Weights of a small transformer language model.
Training: a variant of Muon for these matrices, 542M tokens.
Each number is 500 + 25 x the weight over its row's rms, rounded and kept within 0 to 999. Layers, rows and columns count from 0. Numbers have three digits each. The size before them is the row's rms in percent of the matrix's.

# v: layer 10 attention value, 128x256, rms 0.156, rows 113-127, columns 64-127
# o: layer 10 attention output (transposed), 256x256, rms 0.395, rows 209-223,241-255, columns 64-127
# gate: layer 10 MLP gate, 896x256, rms 0.155, rows 0-51, columns 64-127
# up: layer 10 MLP up, 896x256, rms 0.152, rows 0-51, columns 64-127
# down: layer 10 MLP down (transposed), 896x256, rms 0.081, rows 0-50, columns 64-127
v113 101:491506530554511531505491511519484501486493473495540504508470510511494474545473553532540492512481504513525497533472465468486498556521466504506460494468490498478481524487534479480476463505490534
o209 086:498455500526530470487471473515523519495493488478503484526506462487501465493466487519517461524524518485528504476510522549500506460514453505522534575486485493468498517485462489504465483492467476
o241 106:462483494509493515523535547527453503487510546493480552438497530495547512480507479494531507465517509514492466463481476501497506496476443483501494509510533513510504464509510438494552507496528495
v114 094:550480493546519482490550493486480494528473460531483513481511466494498447516522491506478471514539567504525506484460472468501498419474475462516550500497505468476546513453491484491504506496484518
o210 088:476520498518452546476456511533517519537501478467443503505509492492519498478514497480522457502513489518510514531495514487524534494509504493519505461499490519517534566535504472526510458533444467
o242 102:498488499501517507460522466487463480474492469508522496484490504493488504517467481494477511533470477502493519489509447488440495487468472514485525517529466512491470487464543536481496513487515499
v115 097:520542495505539491522520500530510482539511503471506478464501504485508483484517493475509545498487528468492506496485470520497533494495528544486461485489471482516544509478514493485481502503544521
o211 089:517542474509478495455499532504503475497541455507527503527514541532521520438502507506527524503507468524542468518501548462461491507477525487488516525521479497505479501517494491510542449499494519
o243 103:519456463485509439527476498487499506472461536457510457494508481450504517484457508519494486532469512528504510492540448508497521513535491502491421492492515493478479447471496487473490531508493494
v116 098:499496515523503480469543455471441494532485506502518519519543548533540523472552494518505464486522509543509516473495515517501547499519494493535548478523502486508509507488508549495466510497475473
o212 094:462470507514483470498507475482467445523484480466538526482507512473509515506498506549528497469513505520530455513503513488468503460475502514517515502481502479513449476456499463520472479502503538
o244 104:528534492502520509540495521529477500486479506467471533506500489520433495529485484459479500529506542472507500511496488490512454472514516494497467495509476513512463519575496510508478470477466484
v117 101:494478503481513528496500510501503449529493510472468510477519510485467483491509483514497495501519532481506513499500511509451530477481476535469512519493512456510494489525520498493486497507517465
o213 078:496497492522477508509495473510482467525520466501501503481514527540473491488489468526428543459487469507500467532513500490541469535525498502513543521505467504515465536459479512501477515470469498
o245 108:513470523535485506521485493493498529474489494517497512486492524446528518490522474452499512528533519480481472478536517513509510522528511485477486474478457525506474510523535509545496532486545533
v118 091:476492490548521491499450475519530468479496501485564529499470539497545478475501500552473476507499501546501547515473516505556523524479483505520502491517449513453524491511467512490425534498510485
o214 081:486485502462513478465492463510460484518515494477535503450521486470472475532489491513484495486504536477551505531480478503547540521515525491479474514502505478514544472480503514534489520501467522
o246 099:467461472510476503519476463539529462494497497486480488527495468509491511497474498532523518500495497536468487490512489468493474486510491468486541495510527502503465484524473452464502470524447464
v119 099:480504512532496471517558472527501504504518474497532488425510508478507531511490401497512453501518532488479501466531474494468509527523501478510492520461516473525511461477475480457505488531493472
o215 089:510484508504490476515494490493458499518524507524551500549479519492541485515502489486498503529531477474503500518517475493527552489534502502505510485502481469471517500483479490473502475497510507
o247 105:505477479489531504485516521487499514506539501507496512501532503528476487464512487462482510513532521511469490542480517515537490512498481540462474502484469530498465496466512488468562496464552539
v120 091:522482446491518495529531563487520471497543510499521491515466501500473525465519440529540450549513486488465482481506455481517451513476492521471511460549465530481550513462561534485512508499509501
o216 087:520490493531515540524477533490463482490526484526450441498502493477505512542494463472504474502482526514500488497497508537536497495516512528496454502501493511519490484516464520492485448501495476
o248 099:489516501500525505512487441510466463549509471485524518471532539529529524508488500492459527505505447483480513516489453459475508483513514494487538539516489461514508474509516492502525529460518530
v121 098:495505524464469491528489458527472491539539500517505490486479497493519489496521509532510490494486502480472491518448485482482507510495483470521499489468497531490562530507529514546485544455478485
o217 092:511491471527482482475516503517496472490489526512563526504513524530504518471479505453489529490522500446515487518508508503494529533500529536529488521493558440514488498536507510493498521483488512
o249 104:502520479477523503474502535523508509490499544487504508493526488487509549506483554505484507502506515508516525484501496516483515445502507495488516483507527515446488521466518486507507509462470516
v122 094:497548506525489488512485496469518521519510528517488516524511564497511520535542534475508511491504537494506506470485479490517450502503465502567530500501460490521527477499538514498512482543474526
o218 085:478471472537521523501543508475489489498509507488501535463476478517533497467502518523487556482455519514488469503513536494477569463543485501504510494488514553545498487540479505484468460518507500
o250 102:489532514529510490467520465486539492537487513497478473485481485506493497498467505472459458486481491539513470528536494514484497499480522511532483537508508466471492490513491489502512455479505463
v123 100:450435486501489491507506536488485467525492514504519502550469513499527508565528533496522467492549545516503519520512451525469495512462512479480462483457530564506488480522523541520515528518493493
o219 083:503511488527527489486461515488488434504521548505478455491505519495515531520510509556472532483483508521482547469535529474501525512518480542473499491516525507492512500496514504486489478497510474
o251 114:500532445502473505507478526503488503511491469508486517524503483534462492526427506475485469488493438472484489477486472472467498498474524481477487549509481539512535459493498500533532503495495503
v124 102:508521486445480518542479510476520523466500512536467499480493478527535487485471484510530532447510501471490552484474513567496494561460489511519451506479491492508527512500507540474535495483511471
o220 095:485525481515522494534501548489517472458487467501523488440545495487476511516470432502489501494454497474522493494492491517507471528552509551451490524505515507512549507541496503497535508471469497
o252 107:496541487476517519477471524547481487489513504475502503501462462500458529478509542423510482499522512512495474465489531448501509491512449514510487532519473572502465513481473510502509486500527482
v125 094:506490491504526431493506508500486518443512511520527512501491517486486490482491465495473519491448494501499505548504495479519504506495495531519504481507525545442544529523536470492529485555462479
o221 076:526522435492494460510478521503553548468481525489489529549502501497503503490476541482494462488506480509512465490477490501487464525444497485506516514510504501470505501493484505520501523512473463
o253 108:544441557478502513517496458528500522530520517524489483487506501543479499520490484461495455494509497512535518475486452493506535467506517524459517494477525470512516521461509467493507527489537508
v126 090:480452510471542518507502515464510503497531510502521510480540532499506513529505509499503479508479509472532496506500529488520505578451457497502466516495490527542477491504458478568491545495510513
o222 079:536505508513456460511495493495472471506518490489535488506511459451518520484489450486497512510529464494521492504512481529505494522516495517532493512493500538507500483455535487518476498456469498
o254 098:442544500490544461519503519550517549508493491457476493502524539493478494504474511534499484513447492518502505535506524513477468501492520500523495510497512499489530506515495495513493530467517468
v127 093:529489492481496454533487496448472506497544471522500487525464537463486557496495512491554481519471477507525501503487476521513543480500493489488475494536485529491474469494488540470475513521484495
o223 075:487552495489484534495510475515474516479462468488492459545503494476496483438464468443505456495493528504481488515461456482536462497448483540472438509509496506556503505514511531533497517490548489
o255 106:548500539494484494520554489475510483431514523474482523489491506507492475512505505555518512505497491496497496515510544523504507496470522477466502476537512507528467491521520504511509534519497457
gate0 111:531525506506506499525497486523556467524477516472461472492498511494500489454464475468497541483515493507492518453459472559511473524475511537495487519555508504501519487501538516510483507473488479
up0 105:492494475499501526522473509514511472504495454521541469543537515477491534544494498501477470519510504500488495475496524518480465476445495514468545508483494510501503485486488528460486473469521443
down0 109:479474502503511475479511534500505526451467455510500504519504549497517497461458473501538503436552524530532467464505519478555524503512482482504499489517495498509471530468536489529519513516511518
gate1 108:501509487511453465526463511507475499522467530531457476546480492452492495485548523497527544481525511508501510559510527482513528537526496510483494468487503516460473531522527458465509485512504500
up1 108:505466502517523479519498552518507501478527507521502573495485490495550482492519485483527507530515485506512460490517489501492522543467492531496533526512522483457481550459525512482497519484479527
down1 111:476486451539499495522501518486505533471497556553491537472496503481492552494468502483490490515461483568512546472479535483454524531534498480473501493508491547537502488541498490500511412481491504
gate2 103:459521458506489497495514495461534508486534508500482517500468507487474487505463479495487492514520484452490519499495489536486501530540438481468501501490470521478484505520470517537524516493541459
up2 099:530486479539497480485518538523516515509544518547495452461490506490534465537530494481524485490520487486519535495545500523524478508475479525515526491510514470524475450525481456524523501514539512
down2 101:506503518481493506484473489475512492493540506483541500523503515501477514512521450490499510528512519492502477528456519474511527487511503516479491477506528474486497530530508418511554543525523511
gate3 090:508467511461452483500504506526468512511464506519507520511504507532483478501490491460499461496495541516473458477467492519509492473459462550473489477495510492519454492486512527503499485505514532
up3 093:507507479517495482500404531513498504477516506491545481494485504497461533516501494490491505507460499470506500491494471512499503532548517475481457506505543479493505518465492495482496473490482496
down3 090:487531437513515490525537514548458470525524483518484510494490517561505518491508494526533490417524495530494498482511528516453488548488451484535508481510497520518478535546507473510503497491502475
gate4 078:475533475484532554518477499508508477514512498504491456531542495461493505509518502525528473534480463480511486493536468493547509544512491478487443493567511519537512494495472544478511536522491481
up4 097:505490478477522523434501485503484471519503502474480452523553503472497527505454510555505458527478510475570521494530485492504490493501535516533486509550481470503524468518505517473497481507513482
down4 110:497493530515471436534483491459463495492497529503521586475473493500489460491497471478471531490524525523472486490454516536492483482522470511519513513453496477484442503479522465513487487491497515
gate5 096:487505520520482556530474520514515529498515497510490499470536518485504475536485522470521492489536484522486535496474471464489523510500490528518489491490504474485516432525506477492520513509497519
up5 098:516474508493466497540480487525515496490537487481493504504481517563491495486538494512470499488502503468484527490543477485540513520543477496529542482567484479453507541564545472505498515544502557
down5 095:507509469507486536474520518499506501450470467510490483477536498489469510507495510525544462519489509499489462504495439466454479507442470515501496494489511494511523504487469522480502458487479506
gate6 118:487528499543478495529522528492542485500495478479513517484526486466510485483550554482518467496478520484494485515512493518486497504473508512503503493565472483461500501493516508442482477500509508
up6 110:504522473503467506536491506466526499487512541534491516496541527492487528423543528475441489490495545522530506491512506507463526505519492494493490442494508509498506520492501516479498475499473487
down6 105:440450490516491519513514469473520471509502501509523504514501492491462515542507497508528426511509482496471504493464460485498498497502512496522514527533491466485502486490478481416475496479517512
gate7 095:489530473510487510519509478484525507550485485438460510495493491521493530509454491456536484484511464514510497552507512504498495495514518504477558528479455517517492474462494495575514495494530497
up7 090:480484511484538492525475493498506518459476501475471496505502487497456479500483520504524500528471547515520499532515528557450477521533496500502491495478535534530512449483508531510462508509482481
down7 098:536467500478516539490544525518539509503481498518513488484525525492523505522501473479491500487510515492521503538498511477510499539472475520495553535494474513534477496474485516500499541527532480
gate8 110:483481582516496539491492514493514480537467523479472505471485485481496504515461522470487479496494514501496481509510468485491472494521495511446484468489495463527549474500505530486524499494487488
up8 102:476556483512463501477490545497486468548460436510532494475486549510492501504471496528475486484497487490499503479481500500489484507534431474485505513552486485544516518467477520524542477473469464
down8 107:455533507488466484508501495477506494489488516496498521497464509493487514534486447454441518472492479491480515495480527511549492503523511518491495521507507479470501502472485524532519503497480493
gate9 085:496473498491492516486503484485522532500503512496510487503506475524510502508516548511502512488482498502496505496498508480528538534508481509512467483485465483490490493476515528491521478564474465
up9 085:526536475482509502511466505490478486522550512513512513514507512496469469481450456503526490538473524514560482521493499521466478508470532507549526486516477487477507503535530468509496503492504524
down9 090:526520518505546542451512455486499494476456516487509507463506518448470491470503574501502451492495494513509489472514457529486502447478447558450483477523530504490533475477486462510495510470505497
gate10 106:502477493476567477490557485516477520472518512489487491533503503533514487502470550535531473511498445498464515494535515500474503551490501470555528459538521502518483480523524539529556506476494523
up10 103:468531487509539486500458486532532506518492480477524488466493511493504527515510476494495513461469563519512542509523502512499467499491513538495526510487495494525516538483502500470543475504455514
down10 105:516475553532441495546496512448467512514451487475491506500499479504481539497511503535459462477501458527527513513505472504494472505533480522505544526508528447465546512503484519505510513501512473
gate11 107:572518488521480491495560537514448482501502502452512509493488494509484498530464463522515528511472475465522548474496516518505528528473483546497468520472521463517496543454503455511522496512524535
up11 102:441533505525476467460527461508487481486535490512434538497514497487484528545519515463495500517498520485509489497531541526552528529526501465512545534529530484552481504523496499472494462488507509
down11 111:511490500481504508501496486475477526506501432531500489488522542543497513508509452495528451527485485500545515515547482513471507527501522500503476507459513496449528501528501483507468495481484523
gate12 101:464545516484494470491538523525501484516441507482521433479499518510476488531483496472481522486497524505468486519506557516467524475514496521509517472485478504529520504487528551522472556508538502
up12 103:465458474531517528499519503512498473488512511488506523487486499453504471530508533475534522513466521436528526472462514546470522440512490454496466519514507492532445491520522513486486464496495537
down12 097:475484496520496470509518515471517518492557466474512491503509492514481495525471508491495486505506451453557531474447514535501520465509492487476450490528470521471525534489546533485510502483530505
gate13 097:540531474554536484498529439476492483446521485519528474534489501544487486527501492506491541505471508542516489533535461515488505466493498462532493561492484484478478508475504562491508461488522498
up13 095:500488444493492513503533515538452520504502477504480488479493504497541477457512493513506558518500482510499496503510460514512487480448491517472492481482512510546500479470464439518521534539505518
down13 099:508481488481504519481505515507463512502499478477503487536506497481509502495500515521496507479493502488515488482502531516498481505506571516530527521477489502504481478501528538501518497467521495
gate14 093:537452533495504522517522514519450511497493499518484523536478488502468473498466505482536480478472525479452484519523496493488510438492481519479570532508510497470502505514493483560445476495512478
up14 093:480523545557505477453464519490532441485505480500456481485499500512520516508513482466541492481455512514485520515506498497472467520485467491519531461489526482533498498517474445511478539508489532
down14 099:468506541522502504541447502446535490538490521512541515487475491518468478463532495473442493503529492507465475494494519479515531481489488513477555463459501497532509484460519513519519478465492490
gate15 093:503526517479489501508459528523516470521523513526557511489495520513480496532504460481458496475501408523539535525551484520469517443533531498476526513458559544518508457490468492499514486499502483
up15 090:548515502539510475530509519514472469525504495490502517495503477456488473517500482499466504508508460466471466509473526509518536510460452496477465516507451436482500522508493472556477497461484502
down15 098:482499496489540472486507535439485508526483517544492462494562484534543488515527476483503496463472470499489471539505502507520544481490486534468461471487471551521495497513492471501466508509481455
gate16 097:514535502478473509526514519474458500500492516479473448504493501497484486514520516509466480502525507494498482477462516484497470516496488493507414514519530453473516511505532499495525469457497510
up16 103:553552517516484493535506526496542462514511496527530481477502510518507502526529437480500491450510467559511515488478518535526466492491477522506492485519478457500529467479534463466475492458532470
down16 095:460511494473520465505498544522527477492505484478457513464514539514481489475507460494482490506481502494460554490487507527508527522492526499472559540494526517450570494536498515527512471497488478
gate17 105:474539446479469488495540496487497466493502463529523528500474476494496491501510510552527489549486479515504474480479477537523474495518473487498529476459531476509492518500540522525496467527462558
up17 096:455453481520504519491522500501524506486508467541557488473521501536515504494508517480454497492501518485483508510525475494540509521520501512472466503516492468496589518489521477454456503475502465
down17 104:563528485522501515473512494495502499525485464490537497485493513493474495487489485532472514508470503467505497505484502499458527500495506517519507454528517469504514513504500464493503510482516531
gate18 093:478472451497549499471515485471525473516498563531485477523485491501453515514503462485504456517465513528512545514521483551468495501520502476505520520520506521516505495487513489465494482512496540
up18 092:526473514511481496516489465476519474501485501503479496485515507506482496486516526491478474498542499524465501516447435491513478477467532536466544445464473477492511522494504508480502520509519523
down18 087:473484486481499481490496473477500498521492518485509507522481493501499523484498509517495485519517500511506480469518486508522489514499447531467551498477508482455492511499520514499492497486504493
gate19 099:513538469494508521497526521503479543492476522494553513497482521565493500539540514554499492510509492504509531523493483499519487529479456507504497492461487498540460489428500452508529523502467506
up19 096:519515491503473479479499480500513493480457511520425483494469523525523487503514473505486498501504517466550488520509487563508508508519465502511516559487472515482486425516543492500518505520496555
down19 095:461488544492531500504510540445580529518536497493452502468456449484468481490539527509501479493470552510494473478512505508500568447457480463519502526509507478510537496541469530506491488528466458
gate20 101:534468556482566470518471529496487501466488502519519500472514483512491484493501475518463508513459497495500510482526526505432483531512484527530464503529515509528491494492466524518533478467536471
up20 106:477527545525545519513487468498500471506523459461535467494505510533468482486485592491502537507503532504502498491528501499509466485505458517475456538468498458491504514486533471521499483557462491
down20 101:502445479527518468500458488528522479490542517502489514494473481500491495444546488490502517521490487468486503488493447473520479511513470499513459482515495529488504500531514495512531512507506502
gate21 089:517490520527523529504507471529520516474497481540531472513515543449480507492483532500525510537518500487502515527488501491510528509516482496457510520567496419527485507483512505479502511501490519
up21 099:454496491482487440515446488484485537503514494457487503468499493485516476505498484502483506489490472503497509537486479481489468496496449514484476494488527490494518464518500538465522492462433494
down21 102:573488507495539542485498477549483506484510522518548481501529529526521516485499498466504538471498482510505554492504498539574511490473516501509506516512512501522538521544505475502519507511490501
gate22 087:524481500495575482497459506511469499541518504535480462463527514515476513487557502497495511508531510520504538494540555523501487466513501489475478533502513487520496533524466498524477476448504481
up22 082:499502487482520473489499481510515501467498528483521482489501451501487478500493505481433469509545462506481525472521469480508510513550518498480502473425501484493512500524515438477502525476503475
down22 097:534494502459488514498523493504510509459523485471513483494489468476503507451513494520478491509502503508451511512477505513501517478498522501538542506504491491519493505511551437490509565497469498
gate23 080:533441514481526476500481488492501531517531479502520520502433546454515469475470521507491537472490500513555437499494506479454480499517503453498490510539476469498516446484495486535515463475513488
up23 080:493545521515478521476522519494525527528477512504496495495502476522433473520540509553471505487508486538478548472484509459561482445476430495501499461539536474518500547478541509499541496524493493
down23 083:504486460494519493507475511560504475513522478512499513517520525519515503527519499512536495477477510482509476483495453469503532510524526500517494482525471508448509554501549496507499485497450490
gate24 114:497475482498525513536535481476475518471517472500502499497506560505468496466515477541474485421501546502468513504520509483489487511497483538534491508523481533491494515478503526461470502512473497
up24 113:530430506495498479528518482454505459500476498535560484462455532498466480488540472519523513504533473488508554526551506472519490492514498522457496562476498480512516534517525499492495514515528517
down24 108:488490478533552499522500519500526555477561507506480477509475483529495458501512483532512496509507452506509464561496495502485513526512477500488536494506485502521516490445465517441491507480503516
gate25 096:512494470499493497487457531534534520506465522455520500523489495516518490509510542539485492520503502455510479534456494476538485501512490521463501496467487496478491495509494489532478521501468491
up25 103:495486498502527481488535504468486514533488559523484545540472486516515488496499472445519509514497505477543512512558490506481516464511512499464519514510469503500498515509477473459519503501562500
down25 104:512505495486496512494422529523502546521503487498525519488526514481464521551489492463484496521535485481520498461468522491500492490508486481512503540521467471504490481511476480533492475498507498
gate26 103:489443531529514509486525471471468444545460508462473506529530504526530521490553510477504509513499518526544512519493517474492518476533495477509518467509536454502470457465498472452479487467506521
up26 098:472503533541492532522515497510530478529491506489524509521517505460532520514519532537526485492512545504519503474500493531493512486509508483493486512499511497476490488480539482506513504488496486
down26 115:506529478467486465475513510500604531455520496467502475493511515497485489495450488501483512509466507492498507543514502511499504520487486490529496536502535490515500511560532485514550501531478489
gate27 101:499513493503492466484516502480485528511526532472491525516502479511478493536523487523475499509507459536494445526511508504534523533453476488497497481510485470491471513513513518547484514498542526
up27 105:470454484476510483526486524483517519505530542497501495513478509531526505476503519541480462487502486530504506514511490500498499494496491486495512508515563497461528473544511455510538479511511507
down27 105:472524487481491483501523472559481524499497454481522526517435509491510513493540488453458474494537514517525498516544514493464486489492467505496530534504492473515460498540491529488512558500467469
gate28 100:488512510524491480518495488510515501496493450514536539510483495483490512476496480462479521504527469526512476552536455509498476477509519524506490529511502489501464509482501535476513518516489504
up28 104:515504534501451498491521505479505507466482542481491494546500560483507516481519504499501542510499455501484485543507458488470493458498486483545485491547465481484469473474467455496491529513466497
down28 099:510540509481478507480509505496541500472480491483547517482519433498513497443502503499450470536517499516476460490561471513504517491501525524470521473480509509523456483487450496498479509499503437
gate29 093:534501473502507497545471508496469522504459515556547510536518487507523500469488517478499516500513483515540489505489531452531524469446498494465512534497507485474478486508518523497481494447564470
up29 093:467560435462503470485429469488499477476524499503520526517454513554497500529497489508463515484495529507496477518526512474520459510447512490487487524486481504453477517485446538508474505513538524
down29 095:539518461519529469509488492485479495528494460513487487504507462469499497462499505496474468478482474478503479504453536497473440494503489513501515472519507483518465511501482496467509526481516497
gate30 107:495504483459473510503502506474458549484536486516462481525508493480491467492540549501484524492462500517496477505484483496541516546486508496498486481511513511490467486502493495489497497486525513
up30 108:503460494519514520509507497515463500526475521493489495498515493483515507492527465466473486461507484465538529501494500500495472511536547510437463526508505531528497496505554483503492517508529534
down30 109:504514570518492493494519485487501504509448484500446456499558478550508464475491505500524551511562488537524558531497489508478503513513491469502557486476503493504498508506482499504454511521492503
gate31 104:470495453532466502481467485512511499558526508498500532493472470490493480535548499531537529525478480440466497518465453504489507504463518531490485521495521518498517475474520525498491499491547510
up31 102:505506542462483455536511490464491458490500533492546504509504516516474525534474502498492493557470499517521465439505485514490482517519507550497483524534528461485497523494469446493464455508477511
down31 108:522454485496514438518506502549489493476507503511535501517513518484470473471533501467515520500487506534510436478521462496467492515488476504489534564490485530502469532546483504502488478477479516
gate32 108:499465511557525482502494517507483499531477491473501476512476491525497488519503496496504510517508464495474484527509446506481499531529491516483510472508502528538471507498557501474499496500546497
up32 104:503511441510513523552543496488519503507508462471543452512482501506501543502483508500543493499504469486493536492472515477471491512496512481494468450492434504533524543479517480519491464509489495
down32 108:490523484558478518505469511525489493464428498496490506501452457489457493489457531507475489487499541514514475497505456483503513484505497485484459482473502509516530499490508531521522474465502497
gate33 099:502518481480511497470502453494507509493528529554512512512476524525478507524487475535496509444501544542466529485504493466479495490543518502514506457463488497486480512495467516505524479514516491
up33 106:449487464537472481475521525505513468495536512533553523508482514470517487496490521530500507469503520489504520491457494491523497496509474499491492485536536497513530500462466505460528503505530523
down33 099:486481510475488449533483508530518491457485469529493497488494489492493529472545504479499536529475530488558474507516485491509468567492486481505490505510521481511516475508472502500501517474489534
gate34 110:482511547514493494514503495498493501459525513511504479495479526483501516476459479459469498529541493516470498487494532474511525518556482463526460496506514525510530508519491481530509508532520535
up34 101:429510533501515490472486481507496488527541522557473502487508462507512509492474508474498519521504519516513518535462495489497517533485492505529436517498517530492495495499533489520483510499548513
down34 106:520483522458464488470483512485544501460455493497459522513448511546483522484491491494468491502512539527510508492520459504517538531470496575486496486519533512491515505471515545537473484480510487
gate35 111:534474516510502475547472492502491493547500531487502497491537530504475498493501494497510472491474511472516517486472531457505494475469473514513520468547487510546492474500519488479543506452531465
up35 104:477518536484513487546496507516495469490545483520474501459520498512496503468490488472545513483466511493523520526497572482476501492535508500484502486472523509506484491482522521503490488519450486
down35 106:501499475503523496511505495535516517502459471469488458497503520498508569487493498497469464529512447496500484532475499487470466528487505484487549533457458527500498477466489485444489536495502485
gate36 104:511511492479454503462525481490527510487464499491463482508486474503494528507497457498470521467501483491521496488496491529511493508538514460486473509513490499484475564520562492498479495468481524
up36 103:508557475482519482460485508473537513494530476473524499516505485480471523511498523505526504497517502500534503514501508494492488522507559562510440472516509476498479458492498537522514491501493510
down36 102:493541542509470493494496527524484488498489546512501503493467575501515473475463470511525525495499519534465514501513520514445502523503519503531511565492467508496496497472489517482489457519494514
gate37 115:471508478497518485509525453545507519447507471471531508496510504532477507499516506514468540527462534489536523489491452476485503506550472530485503484459520460491453444478496496487496471485492448
up37 112:491488488518479513527467486495499499468537512474485521517539504512529518482472428516516480503522496494538536488495499519470531520557521503465472508495505509491493484519483501454488503476496491
down37 109:473495505553529470491438471520483523510552530503504501541478519509515508510498483511539481512479490550527513473506538488504442472470509506498509525476546473473470476498555483487486493523487489
gate38 101:463519513520512508516533529497472477494511472502489509492485525489489487489474542490457479495489504491512504513521497523493516475486507478501479524465493503502492515544478507479554491534524500
up38 100:543524524512497497442472601519504497475496500529455528526472503482491487467507477469497512492521546505483487489480457507520502486502494506507541530502500478498487514489515540531519490532497512
down38 095:499493505523493506518455519560470543540469508514482512504495492480495455479541522488504494491521452530507455538515529524507496493519526540493511502513508506500540490539489489441519477532525491
gate39 110:564499464517483543535515484531499545501497487506473447540439520471472500535493506476469478529532491447515556463455481521524485486465473460519508522518460492563506528475547468497485493486542489
up39 105:479527511452535520570500506515428511551507473498531529469499494554470544481539490510496466493512474512466472464481515502511492490507458501531490514539506475523523453524536463519446519514533496
down39 102:450463494480477521505508537479503550508488443539485523507522477470521494511503478461495499526492518493504524500535474466522545526509531488526494508479496531499465496512501558524503485482524528
gate40 104:503488482493524528523509489559476432534457473502513512518495498453511456483478497479507462470496471525504461525553503553472484470541514492501458537501506492504479440484511504506548506505517485
up40 103:438479487498518517497462494487488490513534492512472495464508458493512412511499521484464491479489523511457535553520519543517514466521491487528502512482469538472444469489500491530491550495498559
down40 097:501499467506508520484525578497475467541518493507549492489510500509478508491511507494523497506528522521488471493483508500508507513461443534506526469476481492492502504498549478489560522498495473
gate41 099:557480512511541521470489482495485453492513546538481504537479482514523518496510480497528500491464493499535479505465511480517515513505489464550518487493539529508481546494501448517485487496509516
up41 098:555476542474497482499465517540505553469509497505537496427521481502504518513499470457488487512512517507517496470474518504511506504521442508515493495488489470531531530517519495493539560499476464
down41 101:470470502499510470487504439557499505546472527536481503500470477493498527528500561511511529516486495531532468551528470498538511512466498489533510444505493498490442529520508479482482471486525517
gate42 083:458559494491479491507528505525503496496529471477503487502471481515479503522488522487502574539466527514478513488498451515485448507497464477528517485496502461518472505524530517491557525503457475
up42 087:512538498519482477489494472554456488511519494431534521515507529474491509519478530497541505509492465522501491498443480494505484519506535516493500460511505475520548475526532480504517505522514510
down42 085:479519482523480491455507452472499488489485491417517488508527519528477503528504512511523499505507497479458486521449472497487519465529535497493554503459525502513570503501503479533561515514518521
gate43 106:515515532485514511502530502489511508537495542552543527501501523485512502474526500490508507465544447521519540495503498519415500528498504527475510495503485517511526500501496534499520524537455485
up43 110:522486513497495499511476508495505538458439495460467482498435500492476554538513524529498517512547518488487521554496505497548529506492445534507498504493482477472496535529506485458481542539528485
down43 110:467498492487514453486532436519473483481489523499529498459499547489539481488511500482480484504506465489482476515503526522513483476486475477454505434528522461452472490521491441530539519510510486
gate44 099:479462511504551466519558516456452540491500530453458494519498541478478471551489489538548482494483523489467496501494483521441497473484540529484470521503491456475496475494467476483483497487517526
up44 096:516458443512490482516507499503520534495497469508509485477527482483483485527500466503475535537509518499529528494513489492462505512496500512480533535549504492520491472449484498517470519514474492
down44 100:462480506479491469503512547496481558499487567468565525520523524455497517500518503499468509491545476524463466507477518531528536519482485482523482471472512524472483510527533498492574546533502503
gate45 103:491507524518511492525460480493481485506491512485505507531438500461517504490552491506520490504488497515500537538466491510489522518456482487486521495544470483517482516497537473523449507469531522
up45 101:492501469485470507525490515494489454527513500501499509462481529503493535530481513518489526494523501503479513528496503484529541495490562499510497487520531508510476476540534472462512519510479503
down45 100:438462490490515532497553538541525504487465473510458507484475471498511497499551501528533457472561522516476476498458464526520532491465550487479543520483490521457515470498474522488516474520525454
gate46 106:501519512483501554495470499476461473483447511531491487461515530444433545434468486512474492491534512500523500527476531520470524491517490494500477496512506503494515487439494531488502478521487488
up46 106:485466492496499506549556539470512460548491540547494502484485522499463490504513498457494522503503527500523477498452528506480486499509529517533506516488539537527452506476504486498502447475476501
down46 106:478486533531489496469465524505467530521476481504476509505471487515511484506467503467454528505492495517499522473518524500497460490515543440477512453477481477537554524458519477545531491489506440
gate47 104:537568494518471513548510517451475515522496497539537527516452451481499546469471514524491483491462539512503493518512504498503449477524493478484500444473484466539515499484486525501506554478465483
up47 101:501491460508473509462496502569537524497520511477486460492477509504556502536415483525516498536488504490485470490497474490513514494500519490492495519499497513507522513516517494527532488524505550
down47 108:512500457486485504490475522593497507514525498501462489507507505534509484478481486473491498483522515472504472527489529486486517503486503511508483464473516550468526479527532515491510540543518502
gate48 075:460485521486511510498518487496486455510475548497436503487492501518505503504511502503497514451523474488453531539492495474482548504494573459492498496518533482507502447513491455491481475527505490
up48 085:517515484513492471508522542532494538427441462496493535519473519522507484509529525489499499496478526530505524490519516528518507500506464470507467500490482507482522497563544524518498513497496486
down48 089:472478526498505553495485471513531486513539504532542507507516517471504507535533502503491491510543499530460481485508466464508501495554530488487553495517506529519479494448458484484501449503511543
gate49 112:488480499506526520505481472571528516509512495508497477488487545467491474504480514533500480484474505483476535485489517534457482473497473412516470509513501555519483500481497488525452469472511461
up49 102:535503465467499445520517483521483481479524488495457530465489477519488511498558476545504492479539510474497505524503537486474496485523511514469511516509496477481504506505459455510495469465468469
down49 105:519502498499527475497507527465500521509462477552501545510497491504529529470513492519473439501487512490483439514474485506487540482472499515489497505531507529460535494515487498517518495452517536
gate50 110:455505537519495512504469510465497523492511527483509496488482486494480506509524499529482543519515528504472505491522505487475490505469483498503493460491509484527478456532482498482468471503507496
up50 107:460506447556473512532489510498503472476544541501506504487526531520486479528546503482509511512448524493489513477464473511495517532473477550481514510506520544487501532471483502435466525446532484
down50 104:480533473497518516517509502502474487503482532546549513503433508486468501500508480503492536504461526550496517476509487503509539495471530468508506534513516485511487493539479499495497484488517510
gate51 101:509509487497523524502531539530498499531506501471536512491533515492497513521489524508529470496467485531489499461484498504514505519505472452469487467534492543487497529504507531516537509473479478
up51 106:555511501525541501464496534502499476520525519466500500493526535529499497509495527542517507463478493496498503495507502511500513546540525465563488487514506501477481465517438483534529481448506535